Weights of a small transformer language model: 16 layers, a variant of SOAP for these matrices.
Each number is 200 + 20 x the weight over the matrix's rms, rounded and kept within 0 to 999. Layers, rows and columns count from 0.

# layer 6 MLP up, 768x256, rms 0.19, rows 38-65, columns 0-127
193,221,189,193,191,176,198,180,172,211,204,189,214,211,196,203,244,206,196,252,185,223,224,207,198,216,227,221,194,196,210,230,217,183,208,194,167,214,188,221,190,209,216,154,178,218,192,185,173,209,216,216,196,189,190,193,223,206,193,225,183,241,179,202,186,233,240,176,260,204,187,164,186,145,224,169,193,192,198,186,179,207,173,219,237,192,231,207,161,240,192,188,198,198,187,184,208,181,218,188,225,224,234,216,191,184,205,192,197,183,223,172,216,200,209,213,219,195,198,240,211,160,237,229,202,181,173,227
179,196,197,185,186,161,176,214,199,212,206,230,178,197,204,220,198,220,197,223,199,178,193,213,175,201,221,206,194,175,201,233,201,238,222,210,201,205,170,183,204,165,220,204,163,164,231,181,221,165,215,227,215,195,175,221,189,199,242,184,218,216,202,197,196,213,183,189,161,193,192,233,181,201,201,229,213,153,179,176,167,202,180,184,239,218,188,226,180,159,176,187,216,191,187,193,236,201,206,186,219,221,225,224,204,208,224,211,225,189,199,200,216,219,248,181,183,183,196,192,180,203,198,204,186,209,185,224
195,205,222,172,180,221,183,220,215,189,211,181,220,238,166,182,230,190,182,220,154,199,190,181,181,218,227,165,214,188,195,202,219,247,189,187,214,239,210,242,237,195,190,175,138,203,227,220,199,216,223,187,227,200,177,205,175,214,219,218,210,224,185,203,148,174,203,192,185,202,196,189,183,223,235,195,206,204,207,196,201,202,223,226,146,192,200,193,194,206,212,205,185,187,197,225,191,176,199,249,193,189,194,195,204,212,195,206,201,227,186,205,232,183,190,200,198,180,167,194,191,216,173,196,227,198,219,179
220,189,198,202,197,186,178,185,197,228,213,205,189,219,218,212,219,234,233,211,192,200,176,204,186,175,197,247,186,230,213,225,234,177,194,192,181,166,182,207,204,191,220,176,191,216,194,191,183,201,206,163,182,215,205,199,190,189,212,205,160,208,242,218,187,202,158,194,204,194,184,183,194,203,209,213,188,198,176,196,181,199,195,221,211,207,195,218,234,192,174,210,172,237,190,207,182,196,216,203,194,199,203,214,174,205,189,175,189,202,180,211,217,169,205,195,207,205,210,161,196,217,216,195,185,209,192,209
230,204,200,211,226,183,207,241,184,210,212,183,187,191,172,184,187,227,163,178,219,204,171,198,233,226,208,200,182,188,205,172,161,211,183,183,209,213,221,196,191,209,192,190,198,190,202,174,196,191,189,211,187,214,209,191,208,193,180,207,201,203,202,207,193,216,188,207,175,206,212,230,186,224,182,223,168,193,148,166,192,196,210,211,211,187,198,197,206,178,204,220,224,198,206,203,221,215,190,177,228,207,198,205,216,223,186,193,206,224,183,186,192,195,204,243,204,191,214,195,195,207,206,184,220,245,168,189
213,205,220,171,162,230,225,228,213,212,183,182,153,201,203,216,177,203,176,189,218,207,219,161,187,199,200,235,204,198,233,202,237,185,206,218,150,181,204,261,264,152,193,201,162,208,212,151,197,167,173,148,205,238,217,171,194,192,214,193,153,192,212,194,230,212,215,162,176,201,251,208,215,198,178,167,228,222,212,154,208,177,207,215,187,181,198,210,173,167,199,181,219,211,220,236,224,220,179,156,223,182,236,202,179,224,219,233,223,173,157,205,209,222,212,226,187,207,184,191,217,189,165,181,189,201,185,199
184,195,181,209,224,199,189,219,185,189,198,187,192,218,192,183,182,211,225,216,197,207,160,208,212,198,212,207,225,196,199,194,233,230,205,217,204,190,172,195,213,169,181,258,180,204,193,161,219,159,200,203,202,220,215,160,197,192,167,197,202,234,224,246,182,160,203,240,224,189,228,188,189,219,202,211,199,189,178,191,198,215,221,177,201,216,202,198,202,184,223,199,192,221,207,191,216,185,237,226,188,182,169,182,179,218,171,218,187,214,203,173,189,189,214,193,217,187,186,234,224,203,214,200,197,228,211,184
223,202,206,228,204,222,188,213,183,189,184,180,153,166,187,232,177,211,178,205,218,223,209,197,211,194,193,238,205,193,204,186,218,190,171,197,212,161,178,174,209,168,201,199,216,218,165,244,216,186,216,191,193,210,198,223,202,211,234,178,204,207,158,170,169,201,196,191,189,210,213,204,171,214,225,217,236,217,210,191,212,193,191,184,189,209,198,197,176,184,215,149,188,173,204,200,218,204,184,203,189,226,226,211,225,186,224,196,173,188,198,224,184,213,177,220,201,183,161,203,199,225,181,193,199,174,167,199
211,159,200,212,218,201,208,208,180,243,186,197,178,212,187,219,196,221,185,222,217,175,191,166,223,217,168,180,195,196,200,229,226,221,220,185,170,203,159,210,203,194,168,194,207,224,195,179,204,192,189,186,210,208,250,236,212,194,165,209,159,185,193,215,223,209,195,248,191,190,193,216,233,185,215,210,192,170,210,211,242,193,206,205,193,199,214,213,200,188,219,186,211,208,235,236,216,227,179,174,192,182,192,198,192,225,198,186,226,184,195,206,215,219,231,200,223,220,229,179,176,193,187,191,179,214,199,192
208,196,149,173,226,214,214,233,208,201,200,192,188,192,234,185,175,181,170,203,205,220,172,219,186,192,170,188,205,213,230,165,179,203,170,212,160,214,173,205,224,190,198,183,194,192,197,209,187,191,209,186,215,215,223,186,198,229,199,185,203,203,207,207,189,155,190,201,217,245,202,235,186,267,210,190,197,195,230,173,186,211,215,176,154,214,196,206,183,211,224,210,203,164,206,203,214,209,179,170,177,175,186,205,194,212,198,217,228,161,232,183,170,179,209,209,218,174,150,220,215,162,196,194,200,202,190,213
228,195,177,153,210,178,181,211,183,201,200,231,225,186,212,217,210,213,203,173,242,197,246,180,179,203,196,196,226,222,177,217,189,215,200,196,189,200,194,209,209,218,216,189,230,229,203,218,164,189,167,198,190,162,231,206,202,214,192,197,190,202,216,198,221,177,206,174,216,204,210,233,211,206,180,162,211,221,196,180,249,195,180,202,176,206,197,188,198,180,203,192,198,212,235,165,195,171,210,228,187,196,227,215,206,178,195,259,182,181,207,176,184,205,165,218,238,222,203,228,212,203,192,201,229,203,226,229
210,194,184,179,231,181,225,188,193,220,176,162,188,183,199,215,207,208,182,224,206,174,202,207,175,169,217,181,208,195,205,171,189,186,168,204,187,177,186,238,205,188,213,176,197,159,215,223,225,211,206,175,192,188,217,198,184,179,195,185,195,195,195,213,160,193,213,215,218,201,231,211,166,194,203,189,214,237,175,176,214,152,207,220,206,162,207,185,174,210,201,204,235,233,222,218,188,206,179,191,191,201,195,200,195,164,202,221,207,217,199,195,179,159,177,206,237,177,188,207,212,186,208,197,175,236,174,190
198,188,204,192,242,191,181,217,220,191,182,215,201,199,188,219,174,186,201,218,225,200,204,182,199,221,173,189,214,204,202,237,177,197,201,234,203,175,214,181,222,206,223,195,194,218,201,192,201,230,205,199,178,203,219,207,209,206,194,186,229,210,202,172,195,212,206,177,206,190,203,190,177,192,208,214,196,207,185,192,176,196,190,195,199,190,173,199,180,197,207,199,214,205,216,228,188,186,184,206,220,205,212,194,231,243,180,198,178,220,191,178,239,205,173,177,218,223,211,209,198,200,230,212,214,203,184,222
190,168,183,198,196,174,200,192,219,162,231,171,191,185,193,192,214,194,204,213,213,241,224,182,215,225,199,174,231,193,227,161,244,222,179,233,212,240,173,209,148,246,218,183,180,167,227,186,188,200,228,170,242,184,225,176,221,181,192,168,208,170,196,189,216,166,196,203,201,230,199,214,184,189,247,229,166,180,204,222,201,206,194,222,209,203,220,217,217,197,185,207,188,210,178,172,192,213,180,212,171,191,209,209,200,178,250,198,211,187,200,203,205,165,239,186,226,219,183,193,170,210,190,223,173,207,171,217
202,224,148,194,198,197,191,201,198,231,243,185,210,215,216,226,248,151,189,188,222,188,205,194,178,226,211,166,187,177,172,225,203,186,214,214,208,215,193,194,213,159,230,189,193,206,206,206,202,221,207,195,205,213,206,170,183,232,157,269,183,186,168,174,196,225,254,174,211,198,196,207,204,251,210,235,199,213,184,188,176,196,202,202,144,199,220,202,177,205,198,192,198,152,195,229,199,201,166,186,223,192,197,217,195,189,199,186,217,187,222,204,175,178,213,186,194,192,165,205,215,181,192,220,223,193,244,205
197,186,217,186,169,193,176,172,212,194,182,211,208,205,227,203,179,231,230,213,195,203,236,187,177,211,194,211,211,199,207,209,218,205,166,217,203,217,201,187,205,214,185,201,195,213,201,175,215,199,213,188,215,209,160,185,164,202,219,249,174,176,219,208,199,190,171,222,257,209,179,209,182,208,183,214,202,230,202,200,187,214,198,178,208,205,196,217,218,194,183,183,171,219,226,208,195,221,214,232,191,171,170,185,198,176,190,174,217,228,179,194,167,216,183,196,229,148,179,184,192,213,224,186,231,197,217,221
212,177,234,200,230,176,205,210,206,190,220,198,183,168,223,173,193,194,183,191,222,207,168,228,211,206,204,174,199,229,187,211,172,195,183,220,228,200,192,182,192,222,225,215,208,213,209,169,207,186,229,162,218,197,233,185,241,195,221,222,223,189,205,186,198,231,217,163,200,212,174,215,203,185,198,219,190,214,205,229,200,209,218,212,183,186,230,176,201,210,182,190,186,213,182,211,169,234,218,189,211,163,172,210,161,173,210,193,188,230,218,185,186,178,200,176,229,204,185,172,226,211,176,213,210,219,196,203
207,186,220,202,208,229,203,208,221,176,201,198,166,216,233,212,202,185,210,214,222,204,214,169,183,213,226,200,202,194,168,221,195,180,201,194,167,190,208,211,187,192,194,182,190,195,202,171,220,233,205,190,179,211,212,204,179,177,205,215,200,190,202,201,216,209,217,200,204,213,202,189,212,196,190,156,205,226,199,176,191,217,221,176,199,213,214,187,209,193,186,235,186,218,211,198,206,206,203,203,220,207,219,220,197,203,232,209,204,185,177,222,205,201,192,196,195,181,196,244,176,213,211,190,215,194,230,200
197,219,208,226,203,161,215,214,193,171,175,214,189,188,176,197,259,165,154,190,189,209,224,171,191,192,203,244,221,210,249,214,198,192,174,197,189,185,220,213,217,196,214,181,194,226,234,200,195,208,173,232,183,188,200,212,220,173,208,242,201,196,204,197,199,199,215,186,186,224,197,178,226,158,196,197,218,208,190,194,222,231,191,185,216,208,160,211,199,206,174,214,251,169,170,196,187,205,182,178,205,184,227,219,189,226,162,208,171,208,191,175,211,208,176,251,194,212,221,222,193,219,194,222,226,178,205,168
204,216,228,213,188,167,195,191,214,197,195,177,199,208,174,176,178,211,197,201,192,221,180,191,192,196,215,178,189,207,215,226,212,193,197,200,226,205,206,197,186,187,176,187,215,191,198,208,217,183,220,183,217,217,192,215,222,163,213,222,187,203,235,208,188,223,194,183,199,189,183,165,201,213,210,195,192,204,176,185,216,198,218,184,178,219,188,170,222,185,200,209,210,224,192,186,180,178,188,182,207,198,213,186,189,170,217,189,191,211,235,245,207,189,223,189,212,196,217,178,214,219,184,196,200,198,211,209
173,221,226,181,162,199,196,170,214,203,189,187,186,229,177,197,188,184,200,196,184,214,202,195,257,165,189,201,228,227,181,144,209,224,220,154,216,243,236,231,179,164,185,170,192,209,223,221,177,193,201,182,239,209,201,196,216,191,226,162,173,149,178,228,244,220,244,194,229,202,227,191,193,168,234,172,169,199,221,189,190,208,153,186,222,132,201,237,217,207,184,211,212,212,214,164,190,215,206,201,227,244,249,190,166,162,206,191,212,164,225,174,193,154,192,215,224,230,211,219,209,216,207,219,202,216,237,209
219,172,182,188,189,209,208,200,201,215,201,201,194,194,176,174,155,175,177,195,198,178,204,194,196,215,182,194,209,243,198,180,185,180,178,219,201,215,215,221,203,193,187,195,186,180,198,208,171,194,192,205,217,241,212,192,230,208,221,240,168,198,215,203,173,185,209,151,184,159,224,245,231,201,185,235,174,214,220,196,222,189,200,194,204,179,178,184,164,206,208,183,198,197,223,246,189,227,193,206,203,215,174,207,190,207,220,218,216,218,213,235,210,168,199,179,210,169,188,221,211,196,183,185,222,193,180,215
188,213,225,213,208,192,173,191,197,206,210,201,155,201,211,196,197,177,207,199,205,204,183,217,201,213,216,206,175,166,221,173,204,234,190,219,227,211,181,200,217,198,207,226,197,181,197,181,228,213,167,184,207,203,179,212,182,221,195,203,203,193,213,199,193,189,195,204,206,204,185,192,191,187,179,221,209,238,231,211,182,210,213,193,210,188,208,209,157,227,205,206,172,224,190,216,184,181,181,193,188,201,184,229,172,181,199,190,174,201,192,181,225,188,213,206,210,195,181,208,177,193,199,209,176,157,201,195
192,187,175,225,212,178,188,209,213,170,182,209,167,161,215,215,176,189,189,128,229,183,232,181,200,173,172,204,208,201,183,204,213,185,202,180,221,201,195,171,228,200,214,199,196,181,206,186,227,187,172,187,243,174,207,220,188,215,170,250,191,177,226,231,186,220,234,201,190,186,151,210,251,194,214,207,165,197,225,197,215,214,189,208,203,177,217,203,226,188,168,182,210,214,225,194,183,209,211,188,181,204,215,209,166,194,228,183,188,226,205,193,193,224,216,212,192,209,205,157,196,199,190,172,192,224,193,216
232,194,184,202,229,214,220,195,175,165,198,219,188,194,197,206,200,167,208,191,191,196,182,178,205,190,232,217,206,217,185,208,193,204,210,192,205,197,202,220,208,185,209,197,205,196,195,193,195,191,221,198,168,198,200,197,179,204,204,222,212,191,200,244,181,179,201,161,168,190,194,170,209,196,195,165,193,204,232,216,190,181,218,190,150,207,219,216,227,217,214,163,157,190,184,181,181,211,220,196,226,194,200,196,218,193,207,212,220,234,232,205,203,144,217,203,205,187,192,193,222,215,175,232,191,218,205,189
235,186,173,169,228,205,169,196,193,210,209,156,210,192,221,192,178,193,185,189,193,200,172,237,171,221,140,181,181,202,234,219,196,236,156,196,211,191,166,188,236,184,158,231,188,201,188,203,159,184,187,191,169,220,224,224,197,242,194,202,201,211,219,236,229,208,186,177,179,173,218,226,197,216,193,211,216,172,204,219,181,165,259,169,196,193,236,204,229,194,225,209,200,246,225,194,208,198,215,195,209,206,247,192,181,204,185,236,206,180,216,223,178,180,191,218,164,165,203,167,224,190,184,215,180,211,186,259
192,208,219,199,220,225,197,218,202,207,208,177,195,165,221,185,163,205,214,222,212,224,228,134,202,215,256,195,188,191,194,216,185,211,207,222,188,203,191,215,200,184,174,188,235,216,172,191,198,220,179,179,172,218,245,165,228,223,202,207,196,189,170,200,160,220,202,199,218,231,198,195,237,206,196,199,173,182,215,213,237,193,216,197,193,188,214,193,216,234,190,206,170,209,209,252,197,171,178,232,201,152,215,198,195,179,179,220,213,210,178,199,193,177,197,169,223,162,191,244,184,245,219,208,187,247,215,237
205,166,171,198,248,183,226,178,181,225,182,211,198,201,205,190,202,214,169,191,208,183,209,228,182,193,187,177,165,189,201,198,207,195,187,210,206,218,170,180,182,217,216,195,190,220,204,201,215,224,218,211,218,187,205,199,206,200,208,230,202,224,211,243,221,190,192,189,235,205,226,200,198,203,197,189,205,193,223,208,208,208,242,200,198,190,202,201,179,204,197,182,199,181,203,222,191,182,196,195,194,178,167,208,204,198,230,225,139,202,184,179,224,225,220,195,199,184,183,179,209,188,168,172,209,200,158,216
# layer 6 MLP down (transposed), 768x256, rms 0.187, rows 38-64, columns 0-127
185,206,213,173,206,202,214,220,217,214,166,173,154,181,199,173,199,210,191,147,197,216,195,173,221,232,139,192,173,204,168,201,180,198,197,224,209,197,191,168,224,204,179,211,209,203,191,190,192,222,212,196,209,182,214,172,203,175,217,218,228,185,226,175,193,223,223,169,176,180,195,186,176,204,200,220,223,203,211,232,217,198,224,204,205,188,172,151,225,210,181,181,161,171,220,193,180,241,243,208,202,200,222,195,196,228,234,177,191,212,183,229,169,217,175,231,213,193,215,221,194,196,185,209,177,203,190,166
217,217,204,202,207,224,211,217,216,200,243,170,212,179,196,235,223,159,186,142,192,239,221,202,242,197,159,197,198,186,189,200,190,191,174,193,224,212,223,207,217,189,173,203,250,218,198,255,201,180,226,219,152,176,220,184,177,215,188,225,221,191,213,206,206,189,190,230,210,180,237,151,170,191,224,215,203,250,180,227,202,206,239,214,237,182,161,194,231,234,193,213,199,186,220,202,176,215,206,186,198,209,221,184,200,184,186,167,213,165,226,181,178,179,188,197,197,210,213,221,185,183,194,199,218,180,199,179
185,164,182,220,202,162,212,210,179,207,206,213,188,188,202,203,187,239,198,218,194,201,208,182,196,219,201,210,226,205,222,148,206,194,214,211,195,227,216,185,186,198,223,203,204,225,166,207,240,192,181,202,253,186,196,175,209,204,204,226,221,207,154,183,252,174,190,196,224,173,204,207,226,226,200,195,204,209,200,190,197,175,182,182,213,188,179,197,171,248,176,173,155,160,192,227,190,183,170,210,206,209,209,234,187,226,177,209,221,174,206,169,216,181,179,218,188,181,212,200,192,194,195,227,214,191,174,221
194,164,196,203,231,205,211,203,188,187,181,189,200,186,178,199,195,188,160,207,199,186,237,224,231,237,198,182,219,211,199,178,177,207,190,205,189,206,201,215,201,210,180,181,156,206,213,218,214,218,221,184,236,191,184,202,204,215,225,196,218,227,187,199,221,192,225,204,191,213,208,189,212,196,187,209,205,175,215,217,218,195,226,189,212,175,204,183,203,224,231,210,187,161,221,190,222,223,207,201,190,205,207,180,208,193,175,219,215,186,213,172,203,207,203,176,187,211,228,215,205,204,193,207,190,192,201,192
186,214,145,156,172,166,223,210,198,211,186,184,195,162,213,175,226,240,209,201,208,203,202,174,168,185,198,238,172,228,191,176,163,209,156,175,210,202,231,205,244,168,210,188,209,181,213,206,172,215,208,201,189,216,224,252,180,172,219,201,189,242,188,191,167,182,205,214,196,238,197,127,178,228,193,208,181,218,228,225,189,188,164,202,211,216,209,211,223,193,195,198,239,199,183,185,192,188,197,211,187,140,225,146,200,203,167,213,207,186,197,182,184,198,200,188,221,175,210,189,227,201,183,176,233,210,188,180
193,164,191,173,187,165,204,234,177,184,227,184,163,205,242,184,218,198,212,209,224,204,192,185,174,215,222,206,206,228,221,219,185,159,221,225,233,195,171,180,198,184,223,181,193,214,188,193,171,184,188,211,202,192,221,214,223,210,201,194,190,179,187,222,200,173,224,194,225,177,196,209,205,167,170,169,199,212,244,213,198,217,208,160,218,224,200,188,188,209,221,165,133,216,202,173,198,150,200,243,184,179,154,171,204,181,207,190,205,220,194,223,158,204,190,170,196,217,195,190,166,223,211,223,195,223,210,196
193,216,195,190,163,182,234,192,209,206,213,206,167,185,196,216,203,193,184,204,227,199,204,175,190,172,238,172,201,200,205,205,166,212,192,182,197,200,197,201,203,215,200,182,183,206,178,203,188,172,205,198,220,174,201,211,182,191,180,161,170,185,204,214,226,188,192,167,198,177,194,201,236,162,203,180,206,181,227,231,243,204,180,200,191,181,181,200,196,230,201,189,175,198,167,215,194,207,185,207,168,202,213,211,203,164,210,180,184,221,211,188,206,192,257,171,195,185,189,184,194,198,209,204,194,155,167,195
210,170,178,198,192,202,153,178,185,212,202,219,207,213,207,207,177,194,200,195,203,192,209,195,196,196,204,199,222,213,202,198,238,164,195,219,205,207,195,198,209,195,205,201,167,229,195,195,176,182,227,216,189,218,199,179,187,209,248,190,198,222,196,171,192,188,214,218,185,203,181,187,195,217,181,203,187,208,192,168,189,215,193,206,178,200,215,196,192,226,196,204,237,203,195,222,169,192,225,196,228,198,198,200,168,191,205,170,199,209,227,193,228,222,220,210,217,179,219,209,202,167,170,207,174,226,203,192
188,213,222,222,176,215,213,206,190,183,179,226,214,215,184,197,213,214,202,179,166,165,195,239,214,204,177,230,235,216,191,172,191,210,228,205,220,183,185,241,201,195,177,189,202,203,199,216,207,187,180,203,209,181,204,227,214,192,213,203,189,222,193,214,203,186,211,231,199,242,196,177,156,202,204,187,228,186,185,189,207,220,231,196,246,205,175,217,222,199,179,253,221,234,185,216,208,162,182,172,212,194,219,202,219,189,217,229,189,194,199,228,176,233,217,217,212,216,197,231,208,223,213,191,182,222,210,203
212,198,190,180,198,181,231,205,184,177,200,208,205,205,186,226,230,210,244,192,202,216,190,185,189,211,202,183,157,212,214,221,184,202,215,195,227,160,219,196,201,234,196,200,200,208,197,207,222,201,170,222,212,223,226,218,183,208,214,228,175,185,222,208,246,175,235,195,162,182,147,209,199,206,235,238,249,196,237,178,203,221,210,198,211,206,191,218,182,198,172,221,218,186,184,186,196,172,177,225,174,235,180,190,177,204,202,197,200,188,204,196,217,188,203,177,191,198,178,175,193,202,221,206,197,186,206,196
178,164,222,203,206,196,239,190,178,216,210,244,180,207,185,188,195,222,199,237,187,166,222,174,215,200,186,217,179,219,191,173,188,207,205,212,182,225,163,213,218,205,180,212,189,198,231,204,207,163,173,166,176,230,193,181,217,184,229,183,206,157,211,226,169,174,203,158,206,219,219,200,221,192,192,222,199,176,195,200,178,176,213,200,205,209,210,194,223,243,207,188,245,197,172,197,178,197,166,198,216,173,163,198,219,177,218,205,230,198,218,227,224,167,211,192,199,202,173,195,213,196,231,202,191,214,205,171
204,205,194,240,188,186,191,211,186,193,205,194,232,205,168,221,198,173,218,210,195,210,196,210,178,209,186,187,222,195,245,191,221,215,198,241,214,188,191,208,248,173,170,194,237,180,157,196,231,208,196,165,199,227,177,204,191,193,184,212,155,213,178,232,178,207,227,210,192,221,220,214,219,219,237,195,186,194,172,192,207,177,235,191,218,220,191,202,152,176,196,186,177,220,194,176,190,200,177,172,196,211,179,155,194,199,186,229,215,211,208,245,201,177,139,193,202,184,195,187,244,240,193,233,222,248,180,211
221,203,200,142,227,175,167,194,156,232,203,194,204,207,193,190,210,204,215,211,217,217,224,217,180,188,229,203,185,201,187,205,207,166,183,211,225,205,225,181,187,218,192,168,191,184,191,169,159,147,202,178,177,204,183,175,203,181,212,192,167,216,176,192,171,220,196,210,197,195,186,171,211,172,190,217,211,174,232,197,204,197,207,168,228,231,214,191,230,196,223,258,192,212,168,219,225,232,233,215,210,225,170,209,195,199,216,206,208,199,202,209,234,196,201,254,219,184,174,206,193,186,194,209,188,208,206,198
198,197,233,191,176,173,185,247,184,173,170,200,206,205,209,166,223,214,153,191,203,172,241,218,158,198,195,183,202,191,205,189,223,214,232,195,206,225,224,225,214,225,193,217,219,200,197,196,246,188,210,240,175,202,189,197,217,175,174,257,192,187,193,178,178,230,202,186,218,183,183,160,186,223,170,211,206,246,203,184,190,217,207,213,170,208,178,170,181,226,193,203,244,187,207,193,200,152,194,213,216,238,217,231,208,206,181,200,192,182,161,186,211,180,234,216,191,163,197,197,233,215,218,176,238,224,177,195
208,192,206,217,223,202,208,188,208,179,177,211,189,195,187,178,192,206,212,208,169,205,199,204,184,176,196,207,199,207,211,181,214,199,194,202,189,182,199,236,207,188,184,212,213,195,196,196,201,183,219,192,227,182,206,217,214,187,225,150,172,224,201,212,204,178,186,179,218,174,191,203,198,191,175,196,203,201,226,199,202,198,197,211,228,208,204,180,203,167,213,205,199,210,206,202,181,208,201,188,185,215,213,205,179,193,224,229,174,187,185,209,200,213,186,211,206,193,210,194,197,196,193,202,197,179,186,205
221,211,218,225,208,188,176,186,204,217,166,175,170,193,220,239,221,228,234,211,219,181,218,167,192,219,202,176,186,227,169,166,224,196,181,191,206,198,201,200,207,209,197,226,230,221,193,186,192,162,200,217,216,201,208,223,197,199,186,206,167,174,229,199,225,166,209,173,214,199,203,165,224,198,210,239,206,232,213,217,196,174,235,207,196,220,177,183,199,174,233,212,208,217,197,242,192,176,195,215,199,211,213,226,183,212,193,233,204,168,176,216,195,199,229,174,191,199,178,243,209,178,212,215,196,169,218,174
217,163,206,174,210,182,240,207,229,215,193,245,203,245,190,221,239,198,208,218,187,177,197,198,200,169,176,213,191,190,207,166,218,189,209,145,194,242,169,208,208,167,206,236,173,180,220,211,194,173,208,158,219,206,214,200,199,160,195,219,196,227,212,209,203,186,225,194,225,187,209,212,196,188,212,197,196,168,176,207,187,211,200,217,191,224,211,165,198,225,187,157,190,246,207,195,179,231,195,146,205,198,202,192,223,235,190,190,214,204,178,194,198,213,187,223,184,181,207,213,186,220,210,207,184,238,151,170
205,237,185,195,189,168,182,218,212,197,179,189,196,199,224,194,204,200,181,208,165,161,184,217,203,188,201,193,187,164,189,174,166,220,199,207,199,225,187,183,189,199,209,226,209,243,151,178,209,177,202,211,225,180,204,188,197,219,187,184,218,166,194,179,180,208,178,197,194,178,218,189,236,172,188,181,193,152,220,212,201,209,208,189,190,165,211,210,184,186,183,175,198,202,184,191,190,154,176,210,209,175,193,197,208,220,183,196,155,202,165,163,180,194,220,178,208,215,172,182,186,221,201,168,183,208,179,235
214,167,218,210,193,221,182,186,223,196,214,217,172,204,208,202,150,203,189,208,198,221,198,189,180,214,200,205,203,192,188,212,189,208,243,183,209,186,217,238,183,224,234,192,221,197,216,210,197,197,235,189,195,199,211,191,183,190,197,185,184,201,213,198,171,209,191,207,230,214,197,217,200,228,186,183,188,167,209,195,186,189,198,194,189,197,228,223,194,229,218,205,194,212,183,199,226,198,234,210,236,186,177,222,216,178,211,184,192,213,205,206,184,192,246,189,180,194,177,189,199,208,237,204,210,210,208,232
191,211,176,198,226,204,227,237,191,179,186,227,254,208,195,229,214,193,173,225,184,196,211,190,224,196,222,192,211,216,180,208,198,165,198,208,198,192,195,185,214,173,158,191,184,227,231,195,211,223,197,188,188,175,226,197,185,210,196,209,240,185,208,208,232,171,233,191,141,182,177,184,209,189,202,190,192,196,193,221,206,216,206,224,207,184,199,204,181,207,190,199,194,168,196,180,198,166,173,197,164,221,211,185,195,244,212,222,187,186,193,204,192,176,183,223,183,198,186,207,162,210,238,190,217,219,181,193
198,202,205,172,232,220,173,220,158,235,196,193,217,191,196,241,204,206,262,198,206,216,217,205,173,216,240,188,199,192,196,179,180,183,167,194,197,213,202,199,183,197,240,204,201,157,173,206,204,194,208,196,185,196,166,201,208,185,176,168,203,214,200,186,157,199,193,165,227,217,148,209,210,213,182,193,180,167,216,240,201,208,212,174,201,216,234,189,237,165,183,212,197,241,216,232,183,179,221,209,256,174,206,174,209,216,176,176,211,170,197,193,226,170,203,192,224,219,204,209,191,182,190,186,186,192,201,206
193,191,217,214,208,170,168,188,222,189,220,176,189,214,202,237,154,183,217,175,189,194,161,220,204,160,222,156,177,205,179,216,181,185,160,218,199,210,229,193,208,162,224,187,188,207,165,210,191,240,214,216,219,204,216,209,229,220,215,173,230,239,202,191,160,194,208,224,226,199,213,228,207,222,224,229,213,213,218,183,182,202,198,201,212,196,208,221,161,211,234,152,201,182,213,207,209,195,225,215,215,180,246,190,193,228,223,193,184,184,194,237,207,175,188,192,225,220,194,202,250,215,188,217,227,242,208,179
222,225,208,218,217,224,178,220,210,177,220,150,152,209,221,210,209,238,178,209,204,207,209,233,200,202,191,176,198,210,204,224,184,223,185,198,205,219,224,202,222,201,190,208,193,212,209,205,211,189,178,179,222,210,208,203,198,177,162,184,198,233,177,194,204,153,180,203,218,164,180,169,213,200,215,184,195,193,195,199,246,202,200,200,232,186,191,214,203,207,231,168,217,193,172,197,192,197,199,192,194,201,221,211,182,188,220,188,200,209,217,206,204,198,213,199,219,195,211,191,188,207,189,206,204,183,211,173
158,226,206,197,194,199,179,203,190,190,221,194,207,213,180,174,235,197,235,237,201,239,179,156,173,204,200,194,189,199,208,211,201,196,188,191,191,177,225,187,160,185,213,196,214,193,193,220,187,201,249,221,193,216,181,214,172,173,213,165,208,169,181,175,181,216,238,193,192,207,223,207,168,193,202,161,217,210,209,221,201,208,171,179,173,188,233,189,226,204,202,183,250,173,207,207,184,195,193,226,206,192,176,189,212,174,207,209,199,231,213,204,192,168,216,193,214,203,181,225,188,171,215,227,215,209,196,195
209,205,237,244,218,210,217,222,218,203,202,198,171,169,203,198,173,204,165,214,215,188,224,224,201,201,205,164,213,225,195,213,174,184,206,219,227,200,222,215,177,216,154,215,226,171,211,190,178,185,200,205,185,223,208,193,178,233,233,214,196,186,195,189,158,216,209,237,204,224,195,196,173,180,196,196,171,176,208,232,187,209,261,218,194,195,177,206,202,160,219,225,164,170,197,192,210,207,202,232,155,190,203,225,165,181,195,195,233,177,178,196,205,224,213,216,169,155,181,220,194,209,216,186,175,248,206,204
172,206,196,202,206,206,231,203,171,230,212,197,236,209,167,222,195,210,212,200,243,218,221,215,196,212,191,200,192,194,200,202,186,187,208,184,196,211,198,209,220,169,203,218,176,200,188,193,202,199,236,211,228,195,221,171,201,205,204,219,220,209,174,177,201,182,199,233,197,215,196,216,175,208,236,166,210,219,195,200,239,201,204,191,182,196,200,195,159,187,192,193,192,183,222,208,186,181,188,170,214,198,203,199,202,221,187,165,201,189,196,190,214,178,185,200,200,187,224,177,183,210,184,214,181,187,235,168
225,210,184,206,163,163,241,211,229,236,203,170,239,187,169,175,182,203,200,184,223,208,183,227,179,222,195,158,197,192,257,181,144,218,215,200,225,199,228,227,209,207,168,222,191,191,224,186,238,216,176,220,230,186,192,209,174,185,207,214,189,191,190,204,195,219,185,218,208,185,183,196,201,190,206,199,181,212,205,165,201,207,174,201,151,173,172,212,200,216,194,163,209,185,165,200,211,222,200,196,197,208,201,175,141,231,205,205,241,182,195,233,224,218,159,213,214,217,206,194,176,190,215,226,192,194,187,207